Weights of a small transformer language model.
Size: 12 layers, MLP 1152 GELU, vocabulary 32000.
Each number is 128 + 24 x the weight over its row's rms, rounded and kept within 0 to 255. Layers, rows and columns count from 0. Numbers have three digits each. The size before them is the row's rms in percent of the matrix's.

# layer 8 MLP up, 1152x320, rms 0.117, rows 1011-1151, columns 256-287
120:126156100162156105119098133118150123134131144142132120123121140146128150103095118121113126123117
095:126115141134094115164119121122141101126137111140092114137118115124127112122131116123111130134118
101:154174149064108145111101108134133110101124094119112169121119111130127155110153124128115064118131
105:102122096116120126126126139212129105147116133126116140106097136130155135124166102092145117127082
099:193164103177114128070119095164084121113102159146069128125117073116149082119152119121128136147101
111:120118124055110117105120143117141097104110137151101113142127123114122109119126155163103152154102
097:135127143099120146101130133131109117081158140104133114149097158147165174128122148113123115096158
107:170150114129141088163062102162150101075096130114144138129125154175192126131154112125124126097135
097:120141119094150153176160119144109127161116143123098162131121112141112141142109115147102135120159
102:093140097106149129150141082115092165091106144109098165100115141119112114146148110129124182142093
094:163113112101159080141172129099114097115124128079110104104091128159104135160114107115089165124123
103:151136089119114134178119138147155162144128106138124135140131141111131151182140125157134110111102
090:090123090094117127145167138187166109127134110123099136130112150115137158112097195126139128125189
098:086188082119107086101141142130089095145147122156099137128126144151087102184112122105112143100133
109:149119101095154130140136120087103140142096111148138123076135132129144133099114147144136111134141
096:134164103054099117107120133143128123115133133156163093084176096120130112116113119207130142149134
095:101159130137109099123114129115111111143155109125116152113122113135132093148059119099146162126139
094:168129094162129112111152113099161158141112141142111115072095109168115113092129107120143136147095
095:097140159150138128111167125110099153156127103122126135088118096092111076164126107148075119142112
100:097113128140159109124105134133108104147120141109132129137172155150136156148173111129118116129087
102:115114146131110145124125144124125156134143116120119083112144129120192123142146138183104100150106
103:140109147155153091157136162164147079114130078128103120119105132106131162151137154151106082177136
105:102167104134109121084127117074118142188102103152109158131123105106127157112105119158141102105137
102:170123116122130120125116154167110151153136115148161163139130105122158113122169091105102123129077
099:174103157097120102190124154127140123121173089182119108132126089099116119129089144126113129091156
105:148129153152149087127147122142104134122117087137181141095137155100126140109125161142130132136102
099:144128135126116179115069124077137142119142138087146100105123135162151124125129063155139139124144
095:096180124121102176083135089114135145137172106130129136147113131153087137129156103117119184119111
104:130117119126131132101100142133154116124169113147140124124037156144110176152077154125107108110107
099:148115154158144130143125121142107134136089155155122085126138126105106092106130150158153144109143
096:102140161151151124132123137117125141113118135132143153140120161137164114080117107161125116081083
096:145126144096158168158148133118138116104111119120155143135140179087096162136135166080147141139160
101:116129100153096160113110112099166156132116121142185137178132124108143143147137113106113156121110
089:131093159149101112106108130122112126141116114122170137092150151143087140129108117158126093143094
101:105167094092142120133131117142136136102078153113110108134068169137142126169166163150123103121108
112:170101124141101133128116086106125103123096099172112109105091131092175135174102120151118120053117
103:144115102115137113197116165122149098108135136106140120125130063081155129097144123156141119138133
116:126098123093163191085140118108118107137145135127151154155121152173131165137136121145100138164092
094:113127113151143173101158150122131111149141147094108157138138097089113099109138126169172136112165
100:117149112137144127124131146108130139135148128145112100147154117152084126128124167174135157171155
099:107152194085102126104152112099127108104135071140133152167085119171141118132086103100077090112130
090:118162123135134156129122123096094087149152103086125128098114100115132136098106143113099111118118
097:087123158145129139125125099119139124108120156125101134145119082088142145123097028125104128166104
095:171173140138124118142118119139139133092118122107105154118147106140157117134130129150145125142113
092:155085144095115114123122160116153116127128082101140164129082136146113136124068119116145156137170
102:125142110123083122144150109173144096108144097116133153114095120084148153116091101151175120133141
099:150120110158101131132115096113140116133109167158121114072118130148099131177111141155135123077129
100:107145120162139129138127125124122127098135103153114164129104125123171121100168122138144173137144
098:127129073136122140107058115134134102107111125126137109122101133101092130125126191112166132095130
104:109116153111119110147129112130142166140143155130162104115066154157142140164133126130119109144116
092:127129156142138142106140114150122070124148136116092145143131146093145125138161109054167107132134
103:135131113117085111094137117146148134143152127102096119135165110091130123144082114133105169098126
108:180135129108139141136102112109114118118112093133084120118070120175097124107140155123124125141159
094:097134147142123154126148101115086176164106150111132120127116126165152111167103160140120144116140
098:139118150155133139104117130148124109143114161170160071143113145115155137132117146112100135133126
099:147123130111114162093111125127069156108116138129154107190134142123147100129126144144135090147154
098:118119093120138078134137125181151107144119123160126152128090071130161163095103144109128132105175
106:126099122113121125122140124172153152139145106126132169129107143145133118133162103144104115105120
098:133156131124125130141128145133102155090099130103070149075111069110155163140124133148083086158108
099:153103144115138101124133117152095112134070103136089139097108086137126086096080131139168154129112
096:139117166102111129137165135094112125181129106134084116109125102131150127167152122118109118143098
105:126116104132108079104144134116110092092175125131095113110085128140132121108167132149092112083109
099:085146137128085118158129175114106132170117130076114132138158057140083111104145132162151151130120
097:147104132128140110101170146105088142106155145148085092158130100180132107161150153102140198131129
098:142134123096126153144107147121175109095147157128129143152139185150158097167142120137179144113118
092:140138132116119150127112132126151127095151110112132163144119127115101170061122139107165128146122
104:111141110098160150165150075146164175083121127113110124130089140137144120088095163131095115179132
094:153076122108146137126126139091094116125098112114107145100108145116135118124104095144117154095140
098:162150131074175165138166157136121138123127132150141137123128146136162117147120143158109100179111
100:132159118080115134096125130121124135157151094128136089156110120087095137147144139134084114130088
095:107126115170161121102100105122138111145152102132105093095139145174078091161140152101144102084113
088:124178168085128141144110125176157131099187090138107158123173135164112103142149157152091102158136
096:131104136106135129138104146147162135113092128111124128105132161145132135112158145105162117118105
090:080153146069133110120085119124121109140124144130104087124162147144116116116156124106107133138151
097:107171112065109160128133162112118148105142091162129082130130139123118151091168139140119132184157
093:123153115153104134128136105145140166074169091116131185144118102123141178095098113098106098131157
106:130107141088093118144209099101122128130115149131153152144129133110145121131098137149139161130095
106:166116106198156154143134082050142132153107149139109129125113158128130093148114142152104086131161
096:102101180117155135165144131147113147126088108117101144119127159087117130115136122104098113127158
096:165182151150157143138143124116103116123105144138151126125097147129125113118132123144156087117123
098:115170139088125124112110153144122146111115138121119109117159118122141133154140141162155097154067
096:106144158116149107123124135146109087085099098110155146130118111113116141171083155144107136113134
090:141133152085127128168144085125104122176096111126079135102161131151095106158109112118101140140165
101:069149106100140120132141126119130123117114151152124146119133131102129108167100158147138154130114
096:078110105157082125094140137169172123131081114129150150165148091122153140116120105120135102132154
100:128116126159149110119090105164161173110122127112120055101118174113138114122139147099143125074084
096:079176110097135119119131098117168146118166128138118140121094120169060106145137184104082138157108
104:116164118117108103114132087106110153118120133135094116128135108141179147144108155156121118155110
089:104110169101085066151116129137124118148128152120151144103132121113142127113135116150140113121091
104:181145151105132147130101100139125114079098112136107095122178108120130101097116126139165142124147
113:126095093162118132121107156140134168116130142159113098117147128131102161087143090123119146128130
097:114129105127122183204140122157120110136116100134125141182087148164134129134115140157113130143125
094:111132124085079133167180138097153112118115129158116122068108167142132133125088140138116122119137
102:094144090132135091127146103157131130142138173115144151064102152121128113115117162123123139130149
122:158129100069150108094139155151083124118126108120129102151125130122118085153160162100093174123109
095:128134091103141114199135147110169138135146120095128097086155140076147133104120113137109094154109
099:115126116132111134125127140175093139131114135126114132145072167179145111162084099142131121143126
094:114112136104084184142114126133095133068130128114167118108123145129155128191161158084095119155136
102:074172106136112135112135167103127130099159088180185140086121131065074116147115132138145124083136
099:138167168096138111125127094169167171116094140129145125156116148095143098118119161149122160164123
104:136140138105135172141115119124104115126136138167148081084139169192127147104149112106157152099118
100:151127134112118111133160077099121171101112131131143171137134136105135087149071127179097121147146
103:091148155074078093105107190153155127135091120095125128109152101133148122136146102127159144141109
104:137105093119133135136063123122093108119120056137115135108096109089145157099157148167105117149139
097:149127112068139103074157115173174157081118159145109157137118072163143116144147132093115122131138
103:154161128118125064152092140083136116134149126120136124128122111138137068108150113115143146163160
101:157178089150130121122166182107097145106140126120129131116132131164135119127123129176141141160099
103:138157143131172122067123127135119143134091087132090121142130103121125135184147158106107131137125
111:103108194105140146148146142124107137137143102143085159175156127144158128133103150101117132141147
102:110134128078109116144159099125142138102137139134116154130101103071143134147130107134088154131109
098:151045146104114135128144122132119098164109139138104162139140114125149166125168118100111103062116
100:122134142117134109105161122108109168118142170188172138161139117157141107148191125160127133141157
091:140151134137174114172142120136109154098109097182145096115126142102156122159141142180081112137126
093:111125168131147150153115115123125129132129126135157119107123144077100079131157155104139105170159
095:154202151196075162111106122143103129136118154124123095131141144129113136115118148149148085141123
094:123152163093118124108080122127081134141118111161110135090151123164131157116131111140129103125122
096:109097083109088127131138131075113083121087146157122145090154083160159154129140142148144116101118
100:124141107148115094141058105105155167120120090174102107095123170096091134126106137125102169067125
093:140127121119141183109157137092129149133131190114148120133119140127111152117120102127103106118101
120:141105122131116119158179107100098151161127116152156115137103117123147135116176170154166141110127
105:105121151109135159141115112148136124136157089195125129112141174157134151137145130106097108127142
095:151144099131166080128155125109113096117169145155144153136164152114156107126133144135152115111103
097:100112091123114182089108105071127112133127103140132147130140118119089121166115139123113141129099
094:118134154141093124113133134066129077111134125119122127103117101136133105153158116118129126178118
095:123105127152145162111075090121098140132128137123138123135114098178134146140107083127143166136127
092:131133138111173123117142100098144116122141099177121100126097160133180161135133085156126145135124
105:178112162144160134109104117140119104150142112119167149105129142126141122104125105123139107143087
101:095116129092137156079146140125111132071155214130140126135125096133156115177161102175117082170144
103:143160069106118181137129133137119139130145137152171122151132128129115128122122107152108161157095
097:091139106156140073146132125123112134141090151144132130135116110137099121137127132127095148170128
094:159157175145104151109155137107132121150162142155138125138102100122172134134101147116124092152136
104:080106092074134159117117149126152156123139149141159114141137127107130107093102102130139167166119
093:132135110147115090102120132144090149088129143150131139110145124125116130120158165147113123130152
102:125103136095105153147152181140124099139114122102103151149128145137100118127094157114151113114158
102:161124128108120124137150125130131164149118095108176118109103141144103163135135128121134122166106
098:122147163119126149138091110124117150161153128115144129137127116105142122113100156153149105144115
099:153124100098135133157151077116130152101117157184108110112139157117113111072133125125108154122146
098:107094113114146134120141094158124097147097106106104139139173125118066147103153152093124147107105
099:061124096176129049160129144136115087162113062102119132110116147097169133121143117153104162134121
107:126122105122175149071086105130159102101124133156128166108106091119139151155131136157134121175132
102:144142122142109116167115103163120128116137134133162127136160095055119106130088149159102079133106